Weights of a small GPT-style language model, trained from scratch on English Wikipedia.
Architecture: LayerNorm before each block, rotary positions, no biases in attention or MLP, untied embeddings.
Training: a variant of Muon for these matrices, 290M tokens, 4432 steps.
Each number is 200 + 20 x the weight over its row's rms, rounded and kept within 0 to 999. Layers, rows and columns count from 0. The size before them is the row's rms in percent of the matrix's.

# gate: layer 3 MLP gate, 512x128, rms 0.0737, rows 10-44, columns 64-127
# up: layer 3 MLP up, 512x128, rms 0.0713, rows 10-44, columns 64-127
# down: layer 3 MLP down (transposed), 512x128, rms 0.0474, rows 10-44, columns 64-127
gate10,096,196,214,192,197,206,210,194,210,204,188,190,209,216,159,227,202,208,180,188,167,174,195,191,236,231,212,219,247,242,194,208,213,189,173,202,183,166,197,238,140,196,155,230,185,231,202,206,206,212,205,211,197,206,221,182,170,202,210,211,223,168,214,202,177
up10,098,212,215,209,200,179,183,210,213,167,212,199,173,189,239,196,201,215,214,176,195,232,227,193,165,186,182,218,166,169,184,208,177,212,236,204,212,214,198,185,220,177,219,183,199,181,228,207,202,225,154,159,227,184,167,220,219,184,203,188,184,228,196,176,195
down10,094,217,177,196,173,237,212,201,207,181,199,245,201,188,203,189,190,229,189,205,215,189,168,184,184,166,151,180,200,187,218,183,191,156,248,202,206,218,196,192,211,196,138,192,221,178,183,165,213,222,226,204,207,203,149,215,210,228,208,192,227,199,226,196,193
gate11,095,207,197,196,197,204,178,232,188,241,199,195,203,205,198,219,160,187,200,223,208,222,181,162,194,157,211,182,221,215,178,224,227,172,193,183,173,225,199,201,207,190,183,222,179,203,235,188,195,185,180,170,219,218,185,176,160,164,208,195,192,201,208,214,194
up11,093,191,171,196,177,169,179,221,175,219,205,185,180,160,178,214,203,200,174,231,209,193,217,184,228,220,204,211,201,229,185,211,217,211,182,192,160,233,155,205,200,204,203,193,191,192,214,206,212,162,213,234,190,173,234,196,188,190,210,192,187,206,206,212,211
down11,093,221,212,200,226,241,204,212,194,186,196,223,212,237,214,191,212,217,214,187,202,196,191,184,186,179,191,212,202,203,188,161,188,202,171,220,217,153,219,192,192,199,207,178,189,203,221,166,206,222,182,182,193,189,183,212,204,217,186,187,239,214,200,184,188
gate12,106,222,194,224,187,174,221,209,172,190,208,195,216,187,210,157,251,226,192,213,191,172,197,167,195,141,223,202,222,222,203,184,194,224,185,231,202,230,210,206,209,205,232,205,203,199,193,208,193,159,204,202,183,211,194,193,218,196,200,236,226,181,205,224,188
up12,100,235,198,230,217,162,220,216,185,182,219,223,212,197,222,205,244,221,222,225,186,187,203,188,190,147,195,184,211,201,191,219,202,238,214,233,207,190,223,206,189,168,197,215,187,210,206,203,219,189,173,193,196,188,185,187,202,167,209,204,211,192,174,225,177
down12,098,196,199,208,203,193,191,218,233,203,230,255,225,183,215,205,222,182,213,207,175,185,246,222,203,234,208,224,190,193,187,202,174,188,199,176,167,186,213,192,229,187,198,219,210,226,210,176,214,195,190,147,220,180,240,244,177,199,188,195,206,178,213,208,175
gate13,103,155,169,212,211,194,237,190,209,217,215,216,192,219,218,198,191,229,186,217,227,191,208,187,171,195,235,206,199,198,202,190,200,177,177,221,170,221,208,183,231,170,173,211,200,192,191,215,207,215,163,196,183,214,191,170,184,218,216,192,215,200,197,193,185
up13,103,156,194,206,231,188,233,208,180,230,199,207,185,196,205,212,208,236,160,196,223,180,210,166,200,208,193,206,197,177,206,171,181,202,201,234,186,237,228,187,223,184,179,198,213,178,213,214,215,216,169,202,180,199,206,181,183,199,218,205,205,196,197,176,199
down13,104,192,203,218,219,222,150,226,169,212,197,186,209,175,178,189,203,167,200,205,231,181,201,187,207,209,203,206,200,175,184,189,198,184,233,183,198,224,163,217,164,198,197,229,155,183,181,197,184,219,193,235,220,220,181,184,203,190,191,215,206,214,192,197,222
gate14,097,212,208,234,178,183,200,191,214,215,204,191,212,186,178,189,191,177,185,232,199,180,187,252,181,203,209,200,178,199,207,202,221,220,182,200,200,199,201,195,200,210,212,184,193,225,173,249,230,192,213,161,192,194,196,204,228,179,189,203,251,202,221,200,172
up14,095,165,199,200,188,209,189,241,193,204,216,210,180,192,225,190,199,185,182,208,198,219,213,194,193,184,181,227,216,185,227,196,178,180,207,163,204,199,197,209,199,185,189,182,228,198,154,175,222,194,235,224,200,207,193,187,188,198,212,231,197,221,212,210,198
down14,093,218,177,211,167,197,197,168,204,217,198,195,206,220,196,158,226,193,200,230,162,198,185,224,229,223,228,192,181,186,187,221,182,229,189,211,209,213,217,197,175,207,241,236,173,224,182,225,193,195,215,183,199,180,204,197,211,185,199,226,225,211,188,171,227
gate15,090,178,209,233,237,192,183,186,201,197,198,208,187,158,168,218,188,203,207,215,183,202,221,156,197,197,207,211,183,221,213,219,195,209,243,164,187,192,204,205,201,183,218,225,225,193,215,195,218,206,232,195,231,194,198,225,210,207,201,192,169,177,177,214,207
up15,093,240,185,175,170,221,200,225,196,208,200,194,213,236,207,206,213,184,163,189,208,221,188,233,202,186,217,189,233,173,167,212,187,193,192,218,217,216,192,189,179,202,161,191,190,204,200,215,175,198,176,203,182,238,193,195,207,201,196,215,240,207,210,204,219
down15,090,207,205,200,205,204,196,223,202,211,196,189,186,191,181,195,219,204,191,186,212,223,188,250,210,172,197,192,211,194,179,191,178,246,199,235,208,178,163,215,201,202,217,210,202,230,213,232,220,193,202,219,179,194,184,207,188,245,177,218,219,186,209,247,233
gate16,098,190,167,220,205,145,203,201,229,175,210,214,189,174,214,203,190,198,193,239,202,215,195,228,205,191,189,160,223,193,174,190,220,203,191,225,220,193,204,208,179,195,176,221,195,196,208,210,258,176,174,203,186,193,200,209,234,147,215,198,210,215,193,206,213
up16,092,197,181,217,194,179,194,182,211,179,198,206,201,153,245,173,200,179,194,224,229,225,173,200,190,192,241,218,182,206,201,188,199,186,182,203,187,179,205,225,193,191,211,209,199,187,234,201,255,176,192,195,195,194,191,201,196,206,219,208,169,223,202,204,202
down16,092,224,237,170,197,213,229,180,175,188,205,210,217,195,218,203,169,219,235,184,209,193,197,182,212,221,233,218,227,178,192,203,191,209,203,199,211,205,189,193,155,180,215,173,136,205,225,134,183,184,242,208,201,200,192,186,177,219,145,204,200,191,185,242,174
gate17,092,208,202,193,222,229,204,241,194,202,171,189,177,252,215,218,182,202,203,172,195,220,237,199,227,218,202,189,182,209,236,197,207,187,205,208,205,230,204,172,189,194,216,223,205,207,170,188,232,234,184,185,191,172,208,231,201,176,239,167,197,213,223,211,188
up17,099,191,208,198,180,219,196,220,213,195,223,211,203,237,196,195,217,198,202,203,222,199,188,214,184,203,197,192,193,191,219,208,205,224,208,214,224,198,164,170,188,190,210,193,169,207,168,193,213,224,184,206,194,194,190,210,205,186,207,159,158,175,238,168,189
down17,099,220,167,187,233,184,256,214,189,245,191,205,192,176,167,205,192,195,185,193,177,186,197,164,202,171,206,209,201,214,221,217,169,212,170,204,220,227,227,198,174,215,204,219,215,189,213,183,221,196,232,201,183,220,193,223,202,222,214,200,175,205,173,188,214
gate18,097,169,222,180,212,198,196,223,222,227,217,227,184,191,222,205,228,160,201,184,217,195,217,212,224,218,208,224,199,197,176,214,214,226,223,172,212,228,194,192,214,238,182,225,227,192,195,187,167,239,216,187,183,209,182,201,201,195,231,195,197,202,230,191,192
up18,094,233,209,188,196,174,184,202,202,189,174,175,190,174,220,205,199,172,185,203,196,196,245,192,167,225,198,209,240,171,233,224,205,188,190,158,208,199,216,194,182,197,157,211,221,203,207,195,198,216,177,212,216,243,182,208,228,196,210,153,226,225,215,214,216
down18,096,209,197,197,187,184,208,210,207,154,195,161,197,215,155,205,198,202,198,215,196,204,182,197,155,184,205,186,218,212,207,206,180,200,161,186,196,179,222,203,193,187,209,208,175,191,189,159,223,186,194,196,206,173,200,221,212,228,221,223,222,154,196,214,186
gate19,098,210,223,234,207,192,161,205,209,208,218,184,186,171,209,182,172,191,218,210,210,232,179,211,185,198,190,199,154,193,160,221,219,171,206,187,193,175,192,212,210,198,177,192,204,195,227,208,210,154,187,210,203,201,136,211,193,197,185,199,221,229,208,182,201
up19,100,201,197,193,214,192,252,207,182,182,154,190,226,221,168,225,227,214,207,177,191,203,220,206,204,197,209,212,222,186,209,193,203,201,186,209,205,214,169,217,193,217,222,213,234,230,178,228,191,227,229,166,181,186,249,180,231,200,213,216,215,173,193,171,200
down19,100,187,168,168,185,211,186,210,214,225,169,201,212,232,194,206,195,200,183,209,191,193,223,193,230,178,216,184,202,191,233,202,233,199,191,205,167,218,217,183,200,190,215,227,197,198,189,226,220,241,231,224,174,197,233,193,209,218,219,207,208,191,172,233,224
gate20,098,151,197,181,168,190,208,190,179,220,202,197,193,200,180,197,225,177,185,215,191,191,160,206,209,206,208,207,222,233,209,201,212,180,185,194,191,196,197,213,199,227,208,177,192,177,212,206,190,156,227,201,150,191,206,205,212,235,209,231,204,170,188,222,148
up20,110,205,206,219,231,210,194,236,184,213,207,201,205,199,212,211,193,201,198,214,198,224,249,223,186,208,160,193,188,185,239,170,203,200,195,208,186,177,216,206,236,203,194,186,195,184,174,221,202,215,222,198,219,203,189,228,221,179,233,198,151,207,173,197,213
down20,109,207,200,165,223,187,208,255,195,217,191,204,189,189,205,186,214,191,198,206,193,229,200,197,174,182,174,232,213,212,217,183,212,194,231,203,174,190,230,199,201,198,165,219,235,214,188,226,203,215,217,205,213,168,163,210,206,162,213,203,191,192,191,200,171
gate21,099,241,223,212,227,212,230,175,213,225,240,197,220,160,184,206,211,183,235,207,184,230,182,189,214,181,193,217,146,192,200,225,205,187,184,183,207,148,204,225,204,183,201,215,218,227,193,236,226,222,182,200,177,199,204,183,197,183,195,201,197,211,192,227,216
up21,099,215,228,219,165,207,188,212,218,195,196,231,206,179,227,202,208,199,185,170,177,178,192,201,181,206,210,207,200,200,203,191,203,226,244,201,223,204,207,175,196,228,216,170,197,173,171,160,207,180,212,198,213,208,216,221,232,228,185,216,212,224,208,176,186
down21,100,210,182,218,191,186,211,183,216,202,206,204,169,198,223,202,189,243,219,222,199,210,231,163,187,196,195,227,154,207,211,208,213,158,197,181,212,184,193,201,207,187,192,202,162,212,197,228,234,217,244,202,185,202,191,202,218,195,201,191,224,197,184,204,231
gate22,099,187,210,213,176,214,183,192,212,218,211,202,210,206,225,231,190,211,193,180,216,197,178,164,193,169,216,211,219,199,201,205,219,179,164,210,205,194,200,211,225,234,175,192,135,199,198,201,211,225,196,207,190,211,175,175,173,226,189,201,193,207,196,180,191
up22,099,188,166,180,212,173,203,216,175,212,219,169,197,189,200,194,187,214,240,221,198,236,198,196,187,174,220,200,181,215,181,188,213,192,201,195,183,187,207,208,226,181,192,215,256,175,193,246,165,185,184,212,223,212,180,174,174,190,183,196,193,201,192,217,201
down22,094,195,224,191,217,198,207,184,197,211,165,217,192,204,213,205,196,149,240,185,216,201,194,163,179,204,208,184,214,195,239,196,184,210,208,208,190,232,212,206,167,181,198,188,186,223,242,164,221,201,204,182,198,202,207,223,204,188,239,168,217,225,186,224,192
gate23,102,200,211,191,196,234,229,215,209,231,217,151,209,190,171,214,244,198,226,191,182,213,208,220,163,223,196,232,208,219,183,209,200,187,213,220,216,165,177,165,193,224,212,211,218,212,206,201,239,233,187,191,185,204,177,187,190,175,182,216,206,172,207,207,223
up23,097,176,202,220,193,234,187,185,199,226,201,240,215,261,197,226,226,207,200,179,184,213,187,229,178,182,234,191,211,197,229,201,243,187,231,205,248,188,185,198,192,207,196,204,186,196,209,224,189,195,199,204,175,207,181,206,222,243,207,208,236,211,226,188,194
down23,100,187,216,221,229,199,211,201,158,210,189,230,196,174,229,186,186,212,185,190,185,223,205,193,257,195,157,181,222,168,192,201,154,210,185,184,181,214,225,197,187,187,209,216,210,200,180,205,201,197,207,170,203,178,207,179,200,189,213,166,202,196,187,207,210
gate24,109,176,204,195,213,232,223,197,174,173,166,166,204,210,181,212,188,190,199,199,178,197,203,224,184,168,183,221,194,168,217,204,235,227,206,197,208,173,198,227,147,218,184,245,236,185,207,217,231,245,198,204,212,202,190,216,189,210,208,183,222,193,189,202,174
up24,112,217,184,199,178,182,253,205,197,157,216,183,203,224,181,199,229,197,186,189,219,199,199,191,236,196,198,184,201,200,176,195,223,209,199,231,233,201,199,173,200,211,225,179,224,177,170,241,184,215,190,205,203,234,217,220,227,214,209,172,207,195,210,162,170
down24,109,205,200,181,224,237,208,202,231,245,191,236,178,185,204,230,184,203,215,200,174,197,210,207,177,199,206,196,226,204,192,196,182,192,187,160,194,206,217,226,227,215,183,229,182,184,221,157,176,236,198,189,191,157,150,219,195,201,183,194,202,197,226,214,201
gate25,099,196,182,207,183,197,211,200,216,201,221,184,214,195,171,202,200,227,172,220,213,223,193,209,238,196,162,158,194,196,196,197,212,173,198,170,223,176,198,195,187,213,182,202,245,203,186,212,230,212,220,183,163,157,196,189,175,184,192,204,189,229,215,212,171
up25,089,205,165,216,196,215,207,151,174,228,179,238,200,224,195,182,195,197,198,175,174,197,199,223,163,209,215,182,226,218,191,222,203,229,192,207,209,180,204,189,177,241,180,202,170,199,206,205,188,165,191,224,205,169,221,201,196,182,219,193,185,196,206,210,184
down25,093,228,178,191,235,232,185,186,181,181,194,203,197,197,227,203,228,186,199,154,227,194,218,196,199,203,188,200,227,209,195,210,200,217,181,189,151,209,237,193,225,202,209,222,204,198,190,175,178,212,219,190,226,232,191,226,177,211,187,182,200,195,224,173,221
gate26,101,194,210,181,248,186,202,220,180,205,226,215,218,201,219,213,159,198,169,252,181,199,184,194,185,213,198,176,187,199,197,213,209,189,160,204,166,228,214,223,201,181,212,213,194,207,176,186,231,214,192,200,214,172,195,204,210,176,181,190,211,195,231,183,180
up26,104,182,206,187,208,223,209,222,175,219,196,206,172,226,223,206,139,215,186,238,215,174,207,223,195,226,183,207,196,190,183,203,186,200,176,205,199,199,201,165,194,177,229,236,167,196,176,209,234,224,194,209,238,174,190,161,192,187,192,199,193,226,217,216,194
down26,100,188,198,199,179,225,211,178,252,192,192,196,191,197,226,189,184,203,179,214,165,219,227,186,201,184,209,196,205,172,222,228,218,202,195,164,190,192,212,165,152,170,194,195,204,188,190,210,173,230,189,189,220,188,184,214,190,241,218,227,178,215,215,177,229
gate27,104,189,176,212,246,213,216,257,157,198,195,178,169,205,215,180,197,193,205,206,199,193,186,193,201,234,211,201,211,212,208,175,213,229,185,232,209,196,197,213,215,203,199,215,176,191,174,217,205,218,199,220,189,227,189,224,245,183,204,190,174,225,234,226,199
up27,105,169,217,221,178,198,235,174,217,203,216,212,205,198,242,218,173,223,209,175,163,187,212,152,210,208,213,225,210,201,212,209,182,195,216,212,220,200,192,218,197,180,175,190,230,208,185,181,183,208,176,233,231,214,191,200,174,235,202,207,230,205,184,170,179
down27,104,183,226,194,223,236,191,193,201,191,183,205,201,218,176,196,209,195,228,211,243,209,154,205,189,195,218,191,215,205,188,229,187,168,162,216,155,182,199,216,214,204,214,203,187,179,223,180,221,192,227,190,188,199,198,184,231,206,161,187,201,179,204,216,223
gate28,092,215,195,217,201,203,215,157,200,226,189,199,227,164,174,194,194,243,196,187,228,217,186,190,195,191,229,205,202,214,195,270,237,191,235,186,203,185,173,194,190,226,169,233,196,228,187,213,208,211,211,194,201,195,175,195,206,206,170,196,244,208,156,214,210
up28,096,214,212,199,205,222,225,203,161,206,187,210,191,171,193,177,200,209,184,161,215,215,150,177,190,200,250,181,223,201,204,231,206,217,221,194,200,181,206,183,165,227,204,201,222,209,219,205,220,190,239,190,197,205,172,235,199,226,170,203,223,202,172,198,213
down28,094,204,179,169,230,206,237,236,188,201,211,212,154,205,215,171,199,187,201,176,204,176,178,174,196,190,223,207,203,181,228,204,193,204,213,194,165,187,228,150,168,213,201,192,226,221,208,156,211,182,229,221,208,216,196,239,208,204,172,187,175,208,209,179,224
gate29,102,199,209,223,228,216,198,213,208,222,185,230,190,191,231,217,199,206,228,209,208,184,202,200,158,210,187,184,191,201,218,197,192,183,179,201,179,205,161,217,180,203,225,188,168,232,236,198,193,200,170,236,210,174,211,224,210,197,177,140,239,173,188,189,206
up29,101,176,224,197,185,195,205,205,204,186,183,214,190,177,176,232,228,204,185,169,176,185,217,182,199,218,192,217,206,190,243,203,186,222,226,176,194,190,226,146,188,211,184,223,196,213,202,205,199,200,222,174,189,189,209,190,219,189,246,194,158,212,214,218,164
down29,103,230,201,209,190,193,209,187,242,211,205,192,213,185,182,228,183,181,203,178,187,179,203,192,210,173,220,208,214,209,182,230,168,159,169,209,181,208,168,181,228,171,195,165,204,191,221,208,205,220,198,216,190,180,228,234,185,216,216,216,199,207,206,177,178
gate30,095,198,198,161,198,201,184,202,208,191,177,190,215,215,214,180,224,206,205,172,245,180,168,225,216,213,188,225,241,219,212,206,187,162,161,211,206,212,211,189,187,212,183,180,208,202,229,222,196,190,206,185,212,210,249,238,219,205,215,229,170,196,213,179,192
up30,100,226,196,179,225,215,207,137,223,199,213,208,217,179,180,189,200,234,221,227,202,205,222,187,198,226,226,214,192,203,211,190,219,192,208,182,164,205,185,215,216,227,181,197,212,188,221,224,176,162,200,208,171,252,218,158,203,208,198,195,223,218,194,194,212
down30,101,210,197,192,158,169,150,174,235,191,199,189,225,204,203,215,221,234,183,200,210,227,196,206,223,216,179,198,199,222,201,196,192,176,180,165,152,231,200,208,231,219,203,172,192,201,218,188,179,214,202,219,189,226,212,186,191,206,215,232,204,192,224,201,214
gate31,101,179,167,206,196,192,222,190,208,211,187,184,245,219,180,225,189,158,214,196,172,186,200,198,204,199,235,165,207,189,190,218,197,213,193,197,194,194,242,217,180,217,230,200,186,224,206,179,192,186,189,208,198,218,152,230,203,178,182,169,221,207,196,197,234
up31,100,184,228,158,169,201,201,223,193,186,222,187,204,160,187,200,208,229,185,209,203,226,172,221,220,227,206,206,221,205,181,192,206,180,195,200,177,214,202,229,182,189,190,196,230,177,214,233,228,187,217,200,222,188,208,166,200,181,179,215,156,207,228,209,166
down31,100,222,229,204,186,191,219,218,186,219,176,186,219,231,195,204,191,137,201,170,198,194,201,193,210,176,197,174,213,194,200,173,211,209,182,205,172,184,234,188,185,230,233,206,175,219,187,165,180,213,205,232,189,193,186,202,221,171,183,203,213,181,225,173,220
gate32,086,212,228,181,203,184,209,201,187,227,199,184,195,195,210,218,210,235,192,213,176,222,185,189,189,222,197,204,215,223,216,203,199,179,179,206,205,201,215,196,202,220,174,197,197,158,216,207,174,169,172,186,225,193,171,194,226,172,189,171,189,183,207,185,201
up32,103,175,189,195,193,194,222,211,214,209,231,171,199,197,194,154,168,179,239,184,197,228,191,221,213,185,177,192,168,197,182,192,188,196,211,176,230,204,206,189,187,207,200,188,192,168,168,195,181,210,184,212,211,234,179,219,185,189,210,196,156,197,190,204,237
down32,100,178,205,190,218,179,218,209,208,207,223,169,185,197,199,185,146,180,234,183,212,207,207,203,205,205,164,191,187,203,181,180,237,212,221,190,222,201,190,195,175,206,197,197,206,201,177,195,172,216,221,220,207,220,193,224,179,192,226,179,185,210,158,221,201
gate33,090,191,234,201,182,215,209,206,173,194,199,202,204,209,153,244,189,201,214,202,213,203,215,189,196,197,229,203,192,175,229,238,189,172,215,211,227,202,232,210,196,166,161,188,207,191,214,220,196,220,207,249,171,219,200,204,213,197,189,151,157,189,205,184,241
up33,096,192,196,182,224,163,181,225,205,195,189,166,181,190,210,186,243,213,192,172,215,195,204,199,184,212,193,203,205,172,162,174,181,204,178,188,183,193,156,179,204,222,200,223,171,200,196,203,202,223,185,183,223,172,210,203,192,186,245,210,213,163,195,212,164
down33,094,201,184,187,197,187,189,162,211,171,186,187,230,175,188,193,232,200,214,186,196,211,169,160,203,201,221,183,222,219,173,196,200,227,212,217,166,188,199,205,208,204,206,231,176,219,203,157,210,203,224,210,210,189,253,233,193,197,204,231,206,157,182,217,203
gate34,099,181,195,196,196,224,178,224,186,201,181,202,197,190,215,205,183,166,236,197,217,187,191,220,184,216,205,210,198,217,223,215,189,207,151,172,203,251,228,218,196,185,211,235,196,214,238,228,231,197,179,220,199,222,178,207,199,189,215,201,242,209,198,209,164
up34,101,245,192,204,233,202,228,222,213,200,206,188,214,213,179,190,229,211,203,227,201,222,210,237,174,197,175,212,211,204,213,169,220,220,216,220,204,180,181,219,209,216,177,177,197,188,133,189,209,202,224,191,187,199,215,200,232,194,193,194,164,183,212,191,203
down34,097,181,176,172,199,157,225,153,223,211,182,172,198,209,215,198,193,193,200,157,175,204,219,192,212,180,176,208,217,205,215,196,197,207,223,184,197,233,216,169,228,206,207,215,214,226,201,191,172,188,174,219,201,242,192,221,205,217,212,185,221,207,197,179,161
gate35,110,198,224,183,216,216,151,224,193,222,190,196,199,174,185,195,187,161,160,204,177,180,209,192,198,191,219,217,206,158,182,223,198,194,226,195,212,246,231,239,200,204,183,228,221,216,197,222,208,231,215,190,189,210,212,207,193,208,200,209,218,222,206,191,225
up35,112,193,218,215,201,193,204,221,186,230,233,204,190,173,237,197,168,221,207,187,217,186,222,189,199,167,181,211,199,198,146,211,208,216,225,207,224,186,184,221,236,182,214,171,190,181,180,225,195,209,196,215,182,205,201,240,188,181,197,220,204,225,241,201,216
down35,110,195,208,171,229,226,201,191,210,189,180,199,207,219,187,199,200,178,186,182,164,242,188,194,209,196,212,196,224,182,220,206,170,177,184,192,224,219,225,183,174,239,181,239,217,226,209,170,199,209,212,198,182,206,183,184,194,231,197,180,192,178,192,233,195
gate36,096,215,231,189,188,187,190,183,248,176,192,195,215,196,172,189,206,204,175,160,173,195,164,201,218,234,214,220,205,193,199,217,185,141,175,173,218,196,198,200,229,194,188,161,206,187,239,182,231,211,190,225,218,199,228,198,210,196,205,200,165,194,198,196,196
up36,108,211,232,194,211,173,205,190,217,176,183,184,231,205,186,186,187,206,229,174,171,203,182,182,202,173,167,222,214,189,184,198,192,160,193,192,223,196,187,216,220,187,206,166,199,196,233,183,210,218,182,193,198,202,201,201,189,185,171,205,189,176,181,207,204
down36,100,213,220,211,190,222,190,200,215,210,189,194,194,187,234,207,208,181,209,214,185,217,218,184,202,189,181,232,219,213,224,219,196,174,242,186,228,170,185,179,182,186,202,195,244,237,224,179,183,227,197,181,197,186,208,182,185,182,166,218,176,206,162,205,163
gate37,091,232,237,188,181,219,216,198,201,221,178,201,222,188,200,202,191,209,211,183,160,186,190,245,179,232,199,203,229,188,206,206,182,193,233,225,206,184,182,187,205,229,220,197,166,217,206,176,186,192,209,209,178,170,228,240,226,179,213,179,167,162,184,214,212
up37,094,204,166,245,178,169,191,207,169,187,191,240,191,219,221,187,192,212,214,191,222,194,179,195,210,198,197,184,192,228,217,214,206,182,183,170,203,227,185,206,187,164,184,211,200,217,189,182,189,187,176,196,243,203,191,214,202,206,224,207,195,213,209,181,164
down37,090,178,173,179,239,181,208,141,249,229,186,200,201,235,225,145,217,183,192,236,211,195,167,252,213,230,207,207,185,192,198,214,191,233,200,178,196,187,210,194,176,188,188,208,185,156,210,197,197,206,188,193,188,181,185,201,208,214,226,203,204,197,216,206,172
gate38,090,203,186,201,212,172,226,203,224,177,220,227,158,214,190,169,200,218,226,212,175,198,207,195,181,217,183,219,198,213,241,186,203,246,209,184,187,187,222,216,170,206,185,164,203,202,207,191,206,220,165,207,198,202,166,188,216,201,213,173,220,201,205,186,203
up38,088,244,230,215,163,212,175,162,216,208,170,216,209,213,193,220,161,215,173,167,202,220,205,226,176,197,198,171,228,221,220,188,209,208,189,209,210,203,172,196,214,184,218,192,184,196,207,188,195,214,196,240,225,215,205,205,193,170,197,200,193,211,163,206,203
down38,084,202,203,212,202,212,189,229,165,227,177,176,204,213,177,174,221,183,192,182,207,195,219,192,186,198,194,182,240,199,189,205,202,231,219,158,206,207,182,203,179,217,158,220,186,202,174,202,179,191,231,194,249,185,202,178,217,222,196,215,212,200,190,222,204
gate39,104,217,208,192,205,181,184,200,159,202,186,197,223,219,185,234,208,167,219,206,176,154,171,206,214,201,206,185,253,217,237,231,191,184,196,204,204,210,208,239,186,215,210,210,161,213,211,203,210,204,206,241,222,208,229,211,196,191,203,167,213,210,183,187,188
up39,100,196,214,205,229,239,226,211,213,202,172,190,233,200,215,189,212,205,167,195,200,235,204,197,211,201,186,230,208,226,181,206,183,173,172,195,178,174,237,218,218,190,205,221,208,220,196,176,184,209,190,240,191,196,195,228,178,186,205,195,161,189,180,217,186
down39,112,212,232,193,193,203,206,190,163,201,192,188,227,209,186,201,227,172,215,204,178,179,181,223,218,191,224,179,249,201,202,248,210,195,193,214,196,210,226,243,210,203,203,220,142,232,184,218,191,222,214,236,211,204,215,196,215,182,198,165,212,222,182,191,196
gate40,106,236,209,189,160,222,206,184,240,175,187,208,172,191,213,178,205,213,188,172,218,198,242,214,183,209,196,188,175,194,193,179,205,197,207,201,210,215,175,194,201,202,176,195,195,242,172,211,232,208,192,184,169,202,184,251,226,205,192,210,191,211,172,208,187
up40,115,199,194,204,191,155,220,221,196,238,175,223,202,195,197,208,230,187,211,187,179,191,197,214,213,188,203,182,179,228,188,225,179,199,194,197,198,172,200,171,211,196,202,211,221,173,203,232,172,215,197,180,243,161,205,171,181,215,206,217,183,206,192,219,223
down40,109,239,202,234,202,201,199,210,196,211,227,234,158,192,236,218,197,211,259,173,172,179,201,171,191,168,203,205,152,203,198,209,199,185,226,194,191,167,173,176,170,190,210,201,241,203,210,179,206,201,243,197,169,194,222,190,185,240,188,163,216,204,202,225,194
gate41,094,199,193,192,177,232,236,211,249,178,217,198,191,197,202,187,182,210,261,236,203,231,167,202,155,157,183,173,204,219,172,159,195,205,213,181,215,197,184,186,217,234,232,188,206,208,193,212,208,183,219,222,187,217,208,238,212,170,169,201,206,210,182,206,204
up41,094,190,178,208,190,187,186,232,228,197,205,204,197,178,202,218,211,173,199,178,196,159,228,208,233,181,221,221,195,152,170,237,182,221,177,171,198,213,210,197,214,221,180,225,210,201,176,220,183,220,183,196,192,194,196,216,167,217,226,191,186,187,224,179,239
down41,098,206,181,188,187,171,191,197,185,221,195,189,191,194,213,198,194,222,188,199,199,219,226,222,230,237,181,222,161,214,192,220,228,159,187,199,204,200,235,212,203,177,209,197,198,200,224,178,188,232,190,168,167,202,215,217,195,200,214,196,204,197,210,162,204
gate42,101,183,205,201,233,160,203,232,193,162,201,220,172,195,210,204,196,176,204,210,206,198,209,238,179,230,199,181,203,194,165,200,182,218,196,167,194,195,215,235,180,187,178,230,200,229,201,188,215,217,227,204,213,200,175,225,207,204,223,241,200,215,209,198,205
up42,095,198,240,218,237,128,201,189,176,157,190,233,183,196,218,195,208,187,220,216,219,185,192,230,165,199,213,175,194,182,180,202,199,222,197,174,201,195,207,216,168,219,184,203,205,222,200,204,207,213,224,219,229,191,179,207,203,195,233,222,174,223,213,217,217
down42,100,209,203,200,187,194,204,179,179,201,227,228,201,201,208,155,190,191,217,250,204,207,202,163,214,203,203,213,190,220,198,168,203,204,213,227,213,183,196,153,186,196,226,194,242,182,226,202,215,208,192,217,181,228,220,177,184,195,159,163,201,194,205,222,236
gate43,094,192,229,210,218,220,204,204,195,201,232,183,219,213,202,185,234,182,237,191,217,211,212,194,209,221,223,193,174,189,176,213,175,216,168,198,202,201,206,184,238,178,203,188,211,199,216,191,210,184,166,202,205,250,152,175,180,195,191,171,193,181,222,209,212
up43,092,171,205,199,241,201,184,170,203,193,232,201,198,227,208,177,175,206,205,200,271,215,205,245,203,224,223,181,200,184,201,215,203,204,206,164,223,164,202,208,195,180,181,200,203,191,209,201,204,193,210,219,192,219,166,212,212,187,205,197,193,172,224,217,232
down43,092,189,175,239,217,236,227,182,174,133,209,214,221,194,181,186,200,200,201,173,220,173,203,225,220,195,192,212,228,193,194,213,177,194,193,185,221,221,182,242,234,202,175,182,225,213,195,185,199,176,197,196,189,187,173,172,217,175,195,168,192,207,211,201,232
gate44,102,219,189,206,200,215,167,198,206,217,225,215,184,210,222,206,177,179,181,203,226,186,229,197,204,244,217,212,192,200,215,216,204,190,224,199,180,199,158,204,208,163,203,234,157,217,238,202,246,209,169,225,204,176,201,240,199,178,206,170,193,191,169,184,198
up44,100,198,181,214,191,227,213,226,206,204,206,176,203,229,180,193,200,224,223,176,202,212,191,215,228,198,194,177,223,191,193,228,186,177,206,193,248,209,234,176,206,234,151,185,240,191,212,220,158,203,220,217,173,174,209,184,191,218,241,198,184,203,210,231,243
down44,097,167,193,255,204,200,197,160,215,186,189,191,217,219,221,199,232,170,206,210,220,200,201,227,217,228,210,201,200,203,221,204,180,179,173,191,183,209,204,201,248,156,218,200,186,191,199,191,215,198,204,191,243,196,238,202,243,204,188,190,227,184,185,210,156